config = dict(
    n_head=3,
    norm='rmsnorm',
    qk_norm=True,
    init_std_o=0.00866,
    init_std_up=0.0387,
    optimizer='soap_variant',
    warmup_steps=100,
    decay_fraction=0.657,
)
Each number is 500 + 40 x the weight over the matrix's rms, rounded and kept within 0 to 999. Layers, rows and columns count from 0. Numbers have three digits each.

# layer 5 attention output (transposed), 192x192, rms 0.222, rows 34-63,97-127,161-191, columns 96-191
551492593428450535473513605509429473511439466582475536528448492496512455464514429544537411492457495466406472576494470519573525542472500581546466516556419496574575406553434503461512521571539404447488504499447536531571480483501487570408485500535575396546531517540471463492440500553454452488
576504505509536507488509500471469502442500571423500433554486559506472544496443520484544566505478539486510522534446542453523553492506429502495463495505502514445514570488561454448443567479491526525437479411504508460550518462409510479520542535430437518471454535504542509404472500467504429489
567494494482562549509447491483505512460492509577535467440514577478498452482513497550535566451551522509477474463579556504477516464559430527533472480508532539503462449469536464448493543484498483552537506429527421535492492561543525534496434555440532579432517517477601503494462526569597487454
472490504497491507548497573482549508537460526501542466492438492486517452526508506545484581440502517507467467503509459440554514426520522512527546531468458528498521508434552546504517515546400547505445441541520556601458418434448483469406459474484517458561490521561550466468543556454493480500
445502417550496499504537529465550471486578474525421520373559502510460518437529505528486545448546524465446505514530531455550534488442538512506518470590500542473452485527481498563508523469526441469464552502514420518514526517505539546417526533492532439509511528448521465489586539462463545530
493497521544574480484529504449506507562493529448524476508613480463496505454488496604449569515531435448562545519474522538507505472517479513497484440513543465431491491543462527521478516520473524476447571516497462560446423531525466508520522469534547509491588446418497446526508530453447518480
540500477483483456583454499494453544484452549383525457540451537445544509505540513517511509566501519495505547457534453472474504472506564533490487443485462514469645487430492515549565531435503565454507525542513484556506504549536423526496499444473439514485506505541472503494569463455532544446
461503450403509505477508486490545482458580444453489499554459530474545557538508502507568506548515424586504586519481529511541449523420488518519506441428552514500492484516483473473545397418468484470479498490542543499482495568439439486460494402435449521503530523511569518427450473500549492441
463519548511493568528503529550503458557526500496469489471537487550413489573448474500507508470494464455476533496523495442567581389519560415579546451522493430496527576457477481549451505489436515512522517492499491561546490516481508480478544580508585522536467507485451490469468597513463457515
559457595562471475483472474528415517520565516452390537541487583432503536457533408497441542481530524494475485492520457540568547438517490453578523527494586550510487442510507540528395511579544555428520516555519475525487584474516453467519436487504463444490514553521476508463514536518454516527
479496544579569459491482457490546507540456521558509499528517495555424468530525492509501513524547474459550512523478491567504511419592491514506451498523562488500501480479433415600563548496524543499410567467396454447545445537439483563532454537540470482525528562499429468544475512507523516588
454530498479466442454476521479511440455490450457454441467511488500486433478503499523554560555542543492574496449538476444473536510555527462459506501432514441581536522482511530452523580502506465445558541514635543470510494518380461517602466512512387440420462512584458495545498483532465501443
561511424487498499496548530469484466419460580511455553501501548544497557521467600546491504510464532531558473474476510484484554572498494438557531537453464464488526480422513545506495523467575592527457456538590506502465480458482458552548477512532469495508471506478500426517558482477481461428
609559565494486497542549506428458544472547517527525502544530506501442444463458526480518525542503471477486498436501475516554612533485429541543519508510526464471530498485476502394432636450499543532500443560467491481469506475538443548479508570367458491471514345528585516468576471546478616465
525480515482542485508444470470556529443454534522541483569501525527459549496578503452533546540499543546462579576440479467521460564514469500473494485463591542569462489511558494367498523499550451520477362461484576527440488476630502487486464555404503545463480470550454535500512526601568510481
528567471522498588423517424456581519525553486517522557545491519485438555524438541453526594461623559515500422321488507593498454502426469544482554463432473527511523562477519573474438569468526548509475523511472410493507509504468498530504504431446490448576461446512474561540515541554448566568
549523517525463452452523525482453472524504498463490577454476593511508539507432557513530495455480501529491513499480461493590407489542456520483555507466575495517490460512482464537500505514511422501482570514448549517550426505527476458498494505459531451473474465507513457484449449430569459493
539573455519451426492546471487497488462561550553562465509524466442463485473548503582434472542576506526493477463499442495508522571441499435434534594427463465531497520495497477492476460535555439543429542526568419477556482393481515605482569511576505544502530573454487499471521490458623461537
524535451439501485573532432465444462381461466589487533531559471515480518467479559494422428470528493437508514473504493544495500535493468537425591548543479479549516465429541486478593582425528511533491525585498472462542509543570516427546501507536462477513484487496524550484586497530524539527
500451590515383469487465456566411475510456462487520480398533492506554528486535483453451501476553511562499557398521455537460498469491566539478489474553507515532553543506419522437471519521587487534546536518530503481477556553476507526514515542527478468526456470462509492551448506561485497512
467531517546554531547417419444515511504533503508539505521527533520493536486514460496435534489515528512490501501444545512527442474512472508490519435515507466457492524481506468575482453498476472468475483481571489472484471474519470501485537503488518553415469568492493464411514501489479526476
528481482533478514535510571496480555514415436475544481482426433548487411486524516560440534492527473553500413436500546503535567495515487487477481480515517478477512517437518561452518478539538441479560553457543502584408509467497478498512542453445536454613435452430449547573489533526434513512
533543531510452523507642459534466433488499492549501522539468539478474478486489552469479546543489413481471509412611511480445539510616595512439516495485463471570510497481437510467547600550526575476448501516500565502519511476506475497502448482516452537625552526409502532526459407551492427536
506484482494435548454468487532428515453447544501455486494497533510529528560504545472523506512467587547498397556504461492465551531468546569502454526495507561487488531485500523443454458475477474435499528568461508533495481498542507463460532434463549465489588473480505522505422475496536449512
583515496546524498564529435460543510519524497549555517500456565543561475526527503516432465536476513487457430426455544451480494463568470443438532577461522578424423477561479563469455491492445504503499443453579469539505409504529475540519451454508500577559511444478419475555504483538583570472
479504476491475498507507427509562470448483517431559382509519484503500515481489513580474471472557521393494472485444540416422514522421545517550486480497495492483486533522542500532413503464531522530476441475523537556533525561487573552411578444539484457506565522486474589552524525561524542497
502431534483513473544539567569546548501512544486481495533567562513502422469451504550493451536427461520534470480537554531517508540495469464489528528499535530497434465465492430610482491502480518467560417498460551400439472466548510526514450550494486495532497436515557566546435419485475484522
457508472534480467546570495449539484438505523528531483529491463498486506461545520464511461527492470491533579522514493448444498475504530565496514459459509520529466603522437436491568462516502556459451530486416564544439471550528527524563512513435415460545612555477551513495552464501532477507
504504489510482513684474501532511466506467490548555504448472478482539523488530470472432445471470561526506506549471503522410445478504455461561477505486436489517520542580518490517475482382518533423440479453616470493464547522471519551454462526614528501503497512591469502424525501554530550527
523494552503533522591488582444519525495446486533505485571457552583461454542475492554450433512600517544552412451543536441491455467517457476468520573455453558557517489460530531526451488513470569498458561483418490489500543590538460516463554514500532510580424525460527540511481467483548501500
477485532426497492492513454535475516578521486552493451411600451522507606478430507475452468491475484466495479543507470493514508510464521484475537529553509521456507501445455475530485447488570483457538582492540577550524440518463448542516531519524536492476547505452469451526538448465521477515
478475492501476456518498508527496481562533456448417526457489494460478537553516485453489500515487531521488490542501543470471576516487429484490563561470500484527427566464487495459548515478476473545485482481553503503466502523464493430540478491509456422473420564538501495449504484494534424488
525540500598425502588496428546512403445545458533541484468539508539462467522510568521488542501451504484491487477571463478488522514526437453437471503485523499480479584414491439487503474524517469534459496447418553484456546433499467454512539580504473537500482473490532481532498490480498463464
462427477473507514510528530461572540516493500457398475443545550479489453557514484474520523532508474483524456478513479530431505493469557468504492459502484532523448532456510498519481510452519521549506519533493486524476463503479495476495404467450556494500541408573576569485539514545521508484
421493520476455475483473578507483448479481460484538486507469483472528472470594508509509470507425530505541576525448485532445449532527552467502455487471485511550516519506393554476469454534486504540515459490428508478416548548505494456479481463483509563553495479526566493572447514478424477503
523488470513491436473491512502506491526587488533490549478522507495507490474490529494419507471486444471477523510501542522411503577475537524547474502566528504455537580510516523493449485520491522560453469465486571487569498544505574502494500562518448532531499513453590443495546467495483433491
491499436525455517576511519477486464459466472418384441512446526522535484428533436574499473458433545509562555501493510417526548464450433508510498508516509437465415523498510562479533445437539535495513460528504553488475472457582457510493477532438511444503472479559535538564500513465459520512
424460486521509495508593504513504511461521553494516495521524500471554496510476531537499488530461469521475550522536569454516533538498506510546469519454470446577442407538517510499557530520471584475478512479528519490536486526497563520498491482517509513494454569482509502505479517488561451422
515528445568454499508536483578464525523462498515511453507453487508499501476583512459554551513428545510481569505496526524481541478561461528555539512506477517446511490492558472501457542461467498543534479498484432504499515450508468446466480528468466497451566517535615528471456420479526545503
527541478512592524478541527481487513567567481462423436488532498459491497499474448543567473530436520584460497449495545535554507503567536508514478483396482495505464437489476417515498476460495527476428545512573468517490528440412497566485520445500451502464523500498533571468466490562481518408
511488515534453593471496480555557498521496487450440478417537516505551551503472487540510519490442533565492503608477519440424392441443490531516536482486457490501495543538531521450528475490439476469513500508519509512479527457460544490554475542431487469496432469539540526502463502580525466557
497494520498484531476485549565454520577483492547507557482488463454503460551448496489458462460458536510571590506505528548512504563496518455550534501547531533515483509509482503579547460545537473534482504498564494480522482482579509514564505460542545492479488463565554485563577532481447522529
484535517488459529469511467551545489509566524463527517458509498507539488441504492514538509471510450499558526480549486534555487447512509505495493426492505442429441563471459454501498510503485508539519473485526522465510539483482547494545500472517466477514459482455494473451495501471490530533
472461420507528476546406521454501489500536452505419461470505532511518480563440458533521432448466485530584452482536595485538571479483453536477457520507487502514437484512477488519468492489531521508525495516532481475516574544518548464548442506487480487484563551544504501516519536507452507531
585455424455510467431503559472468521556486499529478485515506541501510455428469429504501503480587471504467462509492549523490478486482537523542523445502514500448544501507484493514423453481488497435557491530536532490525507496548429490507482509540566451541464470530464533490479462458536541521
467516457463499440524492485543483479496486471441484480468539516502510550472470467518493477544489482441481483478477441522481495572569543498496458474497484460476467535575518490530568481508502516478512482503542487511463521545503491480497517507487518528509538501476491575505531489475499519527
452477471460496453480499518522509506431505515486520513510463487483492504488541503471602580480482528488448524504454454501488509520528486460480470549462469559560445457478508512491542575463507525464540523496498507535462523539469476476484507513438494416517498544520480491483483520553463513498
496449493501508476514503497496468520441464531560483500534431417440425543492514480492513519497498593499459538563516489519429561460479491539453480493509468514479616473500550514524465594453453461459555475468430486539528591531469442522378458527487593500549474486474468507499483496467448509478
465487540498538545582495512476505494518401452472484499503482465482512496457501462415462472483541501507491487505462456461473445447478562451490523451466479499478546596506546523435513490487437543481608580539501532462479506484474484493467491490509570518473499550463485462498507548453517467526
525476552458476471465461479545503465555466518412566493559492516492420543546486438551386467582429487472471485526574466463516456464474442434534457491547519466503496482469526502496515479477472494486538536507539519537535467473474534611470524517483456571512511546475546506472538529475497480446
477450506498537547500476475447474522440500585456487551492482484472522493483535496463495479549486473478519523472459501556571551582519510468456470532474450510555482460513507535511482520446503511547526527492485556535487490477536448525563524485506467553493518510513511504559553497496515553542
509568450492429473444490477508519548538431507503483519477566521403479472463534494452510491437535454451426515472430494515477477527470488482567525602515547501446570381536442475454542493512523466506577529451563552550560523528473473491546452531582433457480507499539439422485537527456470581532
512506496546434525503490519509561520518462401523552533484518512495529480500508526481465484578442466493542486497515467529493470544565534498549521492486530460449540515456542514510570481446493450449546494552481452516531485502410447505499472526474517471515467513522521527504527520557479530533
460477460525569490481509445484552500537490535518461460448553541495488499460552495496556504489526552486494503504472505541522437559576544543508541523512519481438460484525504536520506506492493536468507505464487556457501508579466455484439488503479497508474492443517510463524532486502491485506
525515471576479500523450439481501431539490550496517521528587550439425396487464473518528535488512442484511485354489528466554544488511492457542538531530462496422517459498483491478513503480564470437496520416587474535519488494557547502502465533508532529483528430528489498511537553518452576479
536507481529482544580515471492515477537439547491412494450462523465522473497438498529520588578419511471516481487576572441517501543527531423492504580541518524473464497466564453446458479484474465539454551495520482538586429549465513556528515538552437513532446530434511521489516514555477502464
481529592429528482518443538440491531467553476465463530419532454425564475454566482493516602423539480405457532546541401523581455521521443521486504501524441544500483487526543478526553529625442499504516473463516454500492498553508480485438503466477499513549555449462544388510598446513517496508
442523450594459473528588464536449483424504463458530470456464569496532524509512487471557536523480493489489565581487443419461458496432449567436525457527516510540551443476462429453519483493549572504488594482523462534549530456487445462483463488489537551530525518489506505415554537530480490493
496503551497529548519520516470458541465477505590492532485510533468544486508490541502531488512562503510523473456558447507517519450588480441492520482400444503501514501505553460537560553459522501576520518479501535501536503484496488522523502503481421564566528507498502532542491541527471515489
512488530541421494510500504519472472506512485594484520546534472451447510444477517488551493441483548460539510469539476449478500427476502535517485476452494545463514497461512523501441536515458509520598504503436523498535504526507496499479491515451529466511527513535432510479527494469483496475
488568485524461519473467481540521492575540487554465409474572472507466443426479450511475518441552517494437473482524531488479468498508510469476503463513516440460507497504542483516494574476495528481496582477530479427445481507560524498522462468554511529533448545531479493524501492442464459520
542550470505528533496540518546510487502502486498550494564490512510492402507496460583575468543549428519501563451493545472509485539522477503501477438544441457505483466502508529492517536484514549435539503516540511494484564486501514490521495447480466479487490479533447561456448568456457494517
544528494571573554476511408507530521419505506518537445556521523564515433518510534484510531536480498489530537386505504494505525552540549412465494468513491456454471466553472519489453496520565529521527521497495469543478522478556511474518460565480475604477482478435499467514511517437512632510
456494480458544460460464557483478543576472481477541527522489475505505437512500484516514502453540446503535519458507475481494506485473496556505563507540471480470511455576496492481468438483477474457537531561567486519483510510572515505496506406531570493453503527436485463453540494470474505526
457491502525480469435501540563485469538549498519543494544481478501507537482425556473458411462468526513494526530503471520557501517449506528502537506509551488500527456485486472514516518547440519467523499522501505411567492513422513481488563495560500449524525509423419472513468483481434505522
539526500515488526524508430528459495565489519530476514508510502541477589485456481441447541571548429459493425458548503498472569509539463484471502497486522483498514498549501483500495525491544473451509523503548534507514482449604502496525500513457555493469468554415448521493535484529543529516
502514558494523530493467474483457470470457525413561425587497488535528511539470575527607473559448515549479538527434476500538491407519459432476542509451509452514534438471501412455478438455478504449523486568510511531439555477435455465540537419476498477452558474485439580494438507535472486520
528544542510474579494539440504512514541505581554590524480438454502471491532456533458577480548477510471408473408511441479504473561526567468524438516524462551499513503464507477519512451497530440533578504435506481458501498540465554452524522529515511486475472590532479493436503477555538513569
504482543466571580430474460516520500526462417533473523476460508532429533506455478460560490468503474499551466456498489504502559472430460455527547460501516481479451566527513482513443446493526398481501378536480497470452508494472545452604513530448499504536540457546429507470493526500441509524
546454562533481482525451504483528486564485543485529553444577460480523450485512497505446496493533461463516508528462472532466504495487524461495448525593470523479471501505455569518483526483532533500531485475480525538457520536492588554523436496543582506545447459484400453575496519505471470517
487455419491470439459455439491506531490496576514546529484478465488520499474481534500530527497518496504578487546489492497449463545438522542441479555525547499494493524493442490448554566498461442479560421509459512430506482518564485489558482461529469485467532520552523483575540491454561541539
486490472492518456483518457480496507502476555563545543497508470505490482551515519445456458476540492456539552484476530514501539523512575510496472544526568514484511519493497502530553482497541505581427550457469529475524449515531499505433536476512480569514583466479526464475495446430540501551
506518471450484517536518508479550481499561490438527427480511530478505519428511500440502494486530428486412414548461454489455459492502494532451467474453445433543562447503510502443388460491473501442511439471518499511488499511426551507483525443456481530493513509481466496455427495493525499457
511516523526531443528523570498491501483462530502558479473487474498526574542495493484549493475412561506462491543470504467483521553489496514549479474629522556500506460503518522582498464510520499503486494473404476550534473501564516495446526469473514493501494526478500534538561521493551497494
471520579504488532450566467479477592465494489514497507535496459459464485487580459471438530541587489473446523544513462490511417444506516518528498504507566506468537491544505521515536570493492472500533508518425463515504492497454522489440515494505528484533467449456460477459461541457461507532
428488490537521492513424543522478489502544459478448544454435453470509490507535503484470535518454505518539477574465537476492358456510479507488515552453528580563502479483469555549595456551504557540456521458490464497531458529452546486499510460517473563507510597514464463493478542481482418492
477492483462513553536499464518445436549535447502566521528460427462498425534494555548495472496466468501473509483547534506538515389420488533520522497464535455497536483476469510593428572485441472456515510504492452487553532500479484553514499532559474519503514525473492460489464534436480505515
481481506476474504537488498494523445510451488450464460508500494465528484578488464539475415492464446477501544601492498500515503532494521475540486525509491463453546494497500468540476471498543481495479490488547521442532435474506524479530476549568469587448600498431541456481554460479549421458
462561460533477523543504497493556510550436496447471489556510489532475500500505481516493512502453460475551462436518514503540458462547499425475506535499482528511495551494484495490549451501475529505521542485525527470460490474476522493541543458507479526480517532474533509470502526512513471515
496484518486522490456524466526527511515529520494512531465474523522463525549477471487569552508497491450490524482535549446517506506548536518559482509490519524490470470472508492465487566452475543507461422469475514519509516553518548461549459498486494530518496481470521531531495495518453479466
513466465537531518498486469507502485534506521522485489505528455482482455523466504512580560429514466497512499470572492497527588540515556567484499453538502491466451510531489454532469499574476496519497554429522495564446475485479446484486492498550579521487441479514500453527506524469455457554
550544389489467458474537527502507487569503486506514507572563452489465481549514480585506494538491515469482506583541491480485503450463504469499519500468484512454448426481473423513545484491477498564455502543547467502521475462477523534476522549471527507484504520503552488480465521531487464536
482495487527537479486514527475514439516506494558463510504521453579512492572485433542506527508541537522593439479591489481521566530531556473478482480544425532520473542516480540446589549484493516518467556528498444515466499521573467526438445496486522552574480491468586546542560501538515439513
442498533522581465487553490513492416524527535525436551459551490498479519479494475503563524471545473462529528508481490489501497522455501472509485490584496521526507450554448430507503469520471543481425536487528573464546477552476544487526468479514444591473527566534458489478560424496568477481
518528512496468486573426520435420459463547493445573546512532420526512528482471545485489417482489547536543478551477478471511529509431420518503424525479491443490514561515503486498435394544509454513480497496509488576479539450490528479550594537497510436461468505527510552542538529462460574485
478479545439545471512460543507516519472536449504464494452468509486518537475485458478486407483527500510529571570498507569502419512504482558464437462502538442537510528544474507570507471550490540512545484491542480522545504490458462508538524527581486489530450493487528503475550515509499453540
497509490486507541483481520499504495470501509497528496560562468472479509525483596524530446404515513538582602501474501511497500491456512562540472376469483435500533535506501492494536546516496540475496509528449519470437617435535512477490537474461510409440529484542516467451467468481476514503
488528449487527548503538521472452489529521521569481519578443549587501470518572474475535478552484509599503501496560504527495611496559496512491493408513495475514499513509472515457533422457573501471521527527491499479493496478441489549530506534525566511493439500514530557523407498475441487497
534473541459476508434449521482494526606527503490529524529434494507555460523466476487571507454513474560483479449455485479515497506502536454515488496510471526495499493502538540515453484543491390503553513484558519512543509541499583442520522436524487502465506527488449481444559521475554520537
501548473470459448408439498579515512589512455483474534504511475517469519457530470520470566491511517487510490532493500495523548532492461479464506525548537465454490459479507567455459505544505449468491523486557511472518467517580528491444459496548570472558454492512505493509487548516447484499
469505503486518454486529560528506526497460518426575424563563476512491519481540454449456553536518411509502466477477494502482529546528525473506467480548524516509552486495543486549507491595471519540487507533508506476544505522494514446493485454532466500455479515442502465501548542491486504453
448503536494449505482494504521560507481495466475478509487498534468517569528516529487518530488474482518536566549471459558497471499471510480528487502567504486533492540560511508496516491484504524458524426506491523531550496500445507485452499525482500472489551484526509516492489541524480494507
# layer 5 attention value, 64x192, rms 0.222, rows 34-63, columns 96-191
509520482498437488491461459426470499559483497561496504476431539446497458589507444547429527482467495513495513503467480556462488491463521507532489465482454579525548504533571482578504476488470515392454504436432469481535484527429499547492500534604572512519513545548496468507542501537509483480
549501507484479589499514547488463495551538501494442507489517474419471494457463527441551459539497505480464464491493515529500525515557473507436468499424504495516536507462514504466474553508459562564448557503463500537518507536452486460485493560513514461571498566497499522496488521547462539502
494449525535548513500520494495507482440508498509472487484549497506530474590486482570543542577480529536446505474556490551485458509474467528529463513515432448534532584506522503484489540480571501476440470478515503556495492525563514518459519438524461535426473506576564502486485501470468559480
495468523485498531522487530490516560560503445516536448535461501454506402488517508570474570543528544494471497527458523511518446504495556475483497503526493502526489465503487474446554538518463516474475523504496407511539480530430434478470552534533468451547494520564481510479476418539540526515
525472538504496492514505454560486484560522494535487548464481452433478418455460462579434558517559546417555467464568505495472514534474519494435454465511506527508504532488463544503488521498496499493489585401518515494424488530619491509428449624521558514503456533552533479520562513485543524498
488450490513496503507482565443491528460456489508446467490527495465489454506532469534432588459533519538508477507507541506442483465478433513548495472444510462487458466475595472457507559582495495536523559511517499514480478496510477505527516534557470485486563428445540513484523485502564514510
426483505518479438561548482469581471492510491449476503506438502510499487526522460502523535454504469491484485508453536501524442507531500475474456520432492522528587469516472528488442541546582479516553576590487481526493508488575424537542553451483556528446544521567530516507467460579583466469
472550524443547508500517503463449482508589493489556507517452524490535485491444489504538475496545541490500479568541461514525502534535507533513529461478490430545504409507505399443516491575479487508450517578551439558491479476465466460474592461475480509538551506550559531471527511469495485440
587524561525461577551482509495460525503514478545519510560493496519464432473505527459423416478537432533412524560489518543536540464488472437571531426503511469462475532484536523502505462503503499529482581416507504497476542501479487504496496471506576563564459504445521441488491516505480418534
500492468530536531438505535500510427545523472461519456568437510493498463494511427562519495475486555513489446490426451541481556428492470520433567548497419523572508515496465466528444513493514499520546521472571503550445512525546503515571485512504574472501497551450520479486578570531539491426
512486558517541465471494480437500494534472481536483507503483456516441437569495423510508490561552473470540503437508535433568499495500466506625481495540502543486547467488501476495562565463453484496565501449517517487465534465510459451560424488526520525471519519510467505550482544426554536455
442501468485514531538476477486499527471483469496485508565515505569532427451478459507514485462472459458573491462604463520494460514522493486495514597422498487493531433521520472514443547539465509442491494561552550498479509450496520433543500542592519514500557476548469499512494481468504572496
480480447563513506555475481494522443552553610438478534540475489534525578434491523492514534525410535464541497446537495499499556549557476442522561496405529445543512504486522448435474483478577572448474522434516494557543495552566498491518527451507485485501418511494560464496454459558588448525
538481532488511542522510438485465531479473511536516483510539537563460543487541563474562573537480516514497548415435386570465604571497521461421420488431500449492573497543576448503468581482545490523534469475486547471472518480479529499546481505570517443512485505534536565497500497496535504470
525502518477515479425456512538456590463455596544489495448476512522590549524486470465490534604490457452506522569464452517418463547494566514463492538565504462562518503387514453462546465476552499519453435579508517515479490464456502483558425496411446498537519516460544451527467474543449531453
499570492586539542509436495531538596501501539491623500521462490559462455515468499446514601528630481535421461465477494547574512451504508568369521542480523483500395512435520478405501508530464534482513578488493456538515546476521476477474471495512555460496453480605554506523419468469597515542
534478525441480503433523558493495427548538439569478465462447485519531531548502512490442553483539527490441487547501471482517546506534464494524494489505498538572553492560517437533523434526494465546502573468581559545492485533517495522510537541587537491450500472562433531543591422520462574455
547507460525561417465575527516535508487501452438557486486574512418464467497439478499520482502505487504491467460557503563593502528392486482509467527534450514504525465473483495534514441528521431525507501497568504514544580493513511467555505554472568465502445515577445455492501463453494528465
506540416530468444563538495479479521427542462481509471478509540564550562483507479508486531520541559486576557510438501564507461514495450481489476522456490480530553449487492472520543476467550529554498463523519514430550525517570557482474434508534452524527419493574418553509473505474557556539
500512511486559563519489490535528555534442493505449505450460538556526516506460486440530452484472471526544487383571512510507414362510483450489507471511463552469597519563514515554458521559465448477576435510531515451510565500520527516527484471515541510465513472440466497585469528552458460437
510493499530515511523480549448486507474524502474478498504485493487476469432463492508492515505479459493453560510469475504540492499510421480496496508455477474598553500483516448511433392521549527488452502505519522468434530518562467459530550510488514469402534521514507485486537514433524536492
573522484445482503528435484498477558508438514465515416530468551515487498548520475519456563465439504519541502394508502470517555472489503396548487532493502477529502594415522558508470533505501530529532499489518488495485505451478487555484494488498482415491550475498477509481490501519414525502
594504511525515531479500510498578512542505490445531508493427580529457417511539515521450550480434467531548488447542528543493527451582523410489484462432476513505523502518478438443559518496518510497584467452475531517496502507427501484484447443589470601532512542507529490489535467524532478546
561480476488525498496565494508408426546557567497579454469454459507525550512476535511474554469433482526468448489496449456485533511463560510539456486478490524503472530448519508517539505500438415536479488519471498453556516531440491504466507498440481489446515493484490469524452501470519529511
530513541470495440505526451443525603419429489495506515496483508578531504490533506519503548542576544500478425469471470441557472573501510429487463494477520528531411492485525519497466478461507495561476405468522512527506422514463522483520455514508482516498534491452489484555515511501574448471
503435502535479451593520495541500553514506529473529525543526531440537543489497509536477499486528548465531465453513499504444450457438475413413501484571531549474497536488542569560512533546489496546570516537530484553424489477582539445510465482463486515519453513507482524482495556447493498471
518476509463616546485505581470529459450490482526546452512581470488453517442539485528433428527420455472599534458487434518488519481519486477536494508467491496469467532576460480525460512445512621457482503438486528519443448492532414520485477502461514537471473546607549490542536482517471516421
453475522488486469523576495433478504384524533472456428558466546491471512495509594566498511414433481488531476515534575530424401420496534492523501433448492473424574494546460451533533478527447488598430466553485479440512540478454586485450459528461494492457527520394528441497472527513560519489
510470491523519515573532502427494451563527526445487508515523496458515541463474565547496492523504519518466509506505508500548450536429433517468441583424463510494471574507502485455503487469520496474465453454597508525510536473482513485509452506512494480563530439509572518499419537528516500471
563464500473529481511539505463511456456427540540503531565488502545498478492580550497486412498497480531471525447506487450529566528506461502533535507530527519471515451465504646543486445459498481562521414501374547519568508498499566517518486540491456523484527491437536489470488479449488445473
# layer 5 MLP gate, 512x192, rms 0.27, rows 0-7, columns 96-191
509421494488472451609493495556523509478524515492422500537435504500500526486488487503503522468525498456499435535469530560564505552419471530460548518510508505519594544455526461482467478491445526538591462528480469541504533584463410518532522456533463481480490468499496509520530477521473481484
489522500506472530547533555442498516577444537449453536512482539486515529452428550522472500444486487501468526447514511550538479481478546503492534466477487481543535427449395538524558594505559437492493453535482513477503468495505486551462511545517432423478511524565551499489527484486478553601
521536500523513474490414543484503544590468513503561540476482419455509517499481532558504471464478544432455511553503472456476504524556566498499506472525450559432458557502540511525546481420454513463498489458515537477535457498472515440461503512583459432462466456510499524474487459507560472514
475555551521490572558525547479462438458482520493532495496461509494523509507533577459557529576499433533471442504552478480536467473551475478501510524408498538506478519497459490481523467495554542489447513509428511516488458510449474492571493501518508506451453489509464460545511496473600528445
539526484442503473535580465449495455481491445489487539438558512502435430531587505506435475474542555470550418520533554521462539438519506489577428513594464503480537513488525501547543469482537506520509524495527517503478470485516467459497479462476505530536545507471547508498478520474559550442
502456465444526570510494501494509525537443475555536450548462619523498570521501443492526506477505506449527406544476550502521521510549508521478513464503513394448485414456474433468478481518433612495506492500451507496513490514596490468408474508495472553441567513502536542500496455482525523465
506517441472484511499558486560531490473532531557571476499406549487469451465485486554452513442509488533449512567534506532494470535506552466537501517585540443511563456476479538541506443525516506435450459433487480461532447496563516511492460476529463505551503493529477457466520484567545440484
531491550519509518542475512486561509447541501534523438512558506542471498509547563459467568538519499503533518569504513481518495540533541494527541555565547502490516518526536492500508472526577507503469494520569452537481474482500506544437507565486511509574558462497533507511483496487551492482
# layer 5 MLP up, 512x192, rms 0.276, rows 0-7, columns 96-191
478545490489479514534514486460494506511502468426577486510497504538433485486509512525486452500474547469509505559589540463444505486478513475573512550521450514489503444496519499451564417523556598487511443510509568479502440426493518468471505509532435527500507486502451529559414492571495516458
460499497502505520543475522514528534562515483449571454528483450469514526455557443408527467434506542523546472536481588488444452543434446449488452482465462499479471402422508423477495501525527513481474520527504479511486493563536419499489475477438403562494422497465553489470503495499492497572
478516480522500534529550521493548469469497529508494543605477510557550500477483502517525549479427481530506549505526435580533515489540467507476540518462470550565542524449493578447488471575510472515461468539497502456485544443484559456493481490479554457539425625515456536553509530513521566532
482531508478549483545517541548512527497515531556491463483504567445521559483475488487568483609494531513506510518552521491546488517527428406528473489484458514541519519520481537513483475550539471460546501533481512529506420471464511509494567463510452487423533455519501515550527504496456527520
467491439461429483507533444517494484514599549518476578510572504462505527498507443478482512525565504434447452430533401481530548449541461475583551499550538531452525553546509487494528465477476575484550447509537447522515501495560444503488497524512525560480494529478462506481528500632501503430
484478540518476493522516481580547484462572517520552533506476503498502461502479502526512466569471549453522473528512595398444484474548377437498468537529457455525592474519508492488453512545506478522525511553513521462485483468530485444525461425475556503583503535466526538494565494576454466424
597548483533486497426474506486540520464518563506497532476436547508418460498489490532539512522503508488424463467497506520551439501507438461458504484505486485466526548477555482544467474509474506500534485428436544533489486512519493444497590499528507482532488556544505577512459521526519527528
538531411458518495506521473489512465458524458509487462502514484451542493572496484435507485520526552521488522596542490554507456454509459557489468498490548488470519457541485539518485496536486529493599508463458490512557467523511567471443530520537484483465431452492513477483451509525516473433
# layer 5 MLP down (transposed), 512x192, rms 0.222, rows 0-6, columns 96-191
519489468529448428524513520520454505448433511542552469516525486507534500502545489539505478488396472500527534448460512500486489469492480454511482509520492478545482424487525521476452546527548544464538526415453485502540510447459432586567486571421514553512484573460496465428500600513505479515
505565463501561595484442564507472472558478506458547518504554493544573438571529566488522413519516508526491543513505486482489505516529456441530492485520486466463426584489515471486460610538558535556501503479477478448526508470452535507548496580488572455504570455526500506516558477565474442502
523502513498547418466463421501515454489537482501466519501489548505449525524499462416495494506532475447530502424503519567467456522535528428568477558517489468459529481494472525497550488510528483483380525549502461511455501485480592518512554492485603525538542508575531484568454578523499524464
515523445556552478480512472511467461524496484487517494502475528566514507499586480486520521473526513472494473490390514543487496442499521556493490475483403518425523443520518524446403496442626510502489512526467468513546595453461489463496521490508514580515445514532489468587502510510505501573
520519502492502565479477527460562439479534542418480469476496478512452511496481453462503399537385570506479620469472451453453434540520473585462446525523506510412500492533479539413553543567497583496454550507468487541526528488541494540489480518479501626439514542484447493461515539596503444492
520501468508490437572434460460523481438474530551513457481573583509540506562486531466439465500433481497572380541505518502557492535453458516467463468484559521559516529526453464520473552480543558489466516553520466432514546561471577468474498430472530492536530520529494565501521567497446518519
537497478531508540530502483553507502502498550489495527488560498494513496527502466500536523419544492504473493474514496415547533505477489536523490505560564500520429461483485493491455529465502487484527489484503476506549460520475518464467534457468439407516505515502469449455458480506443512514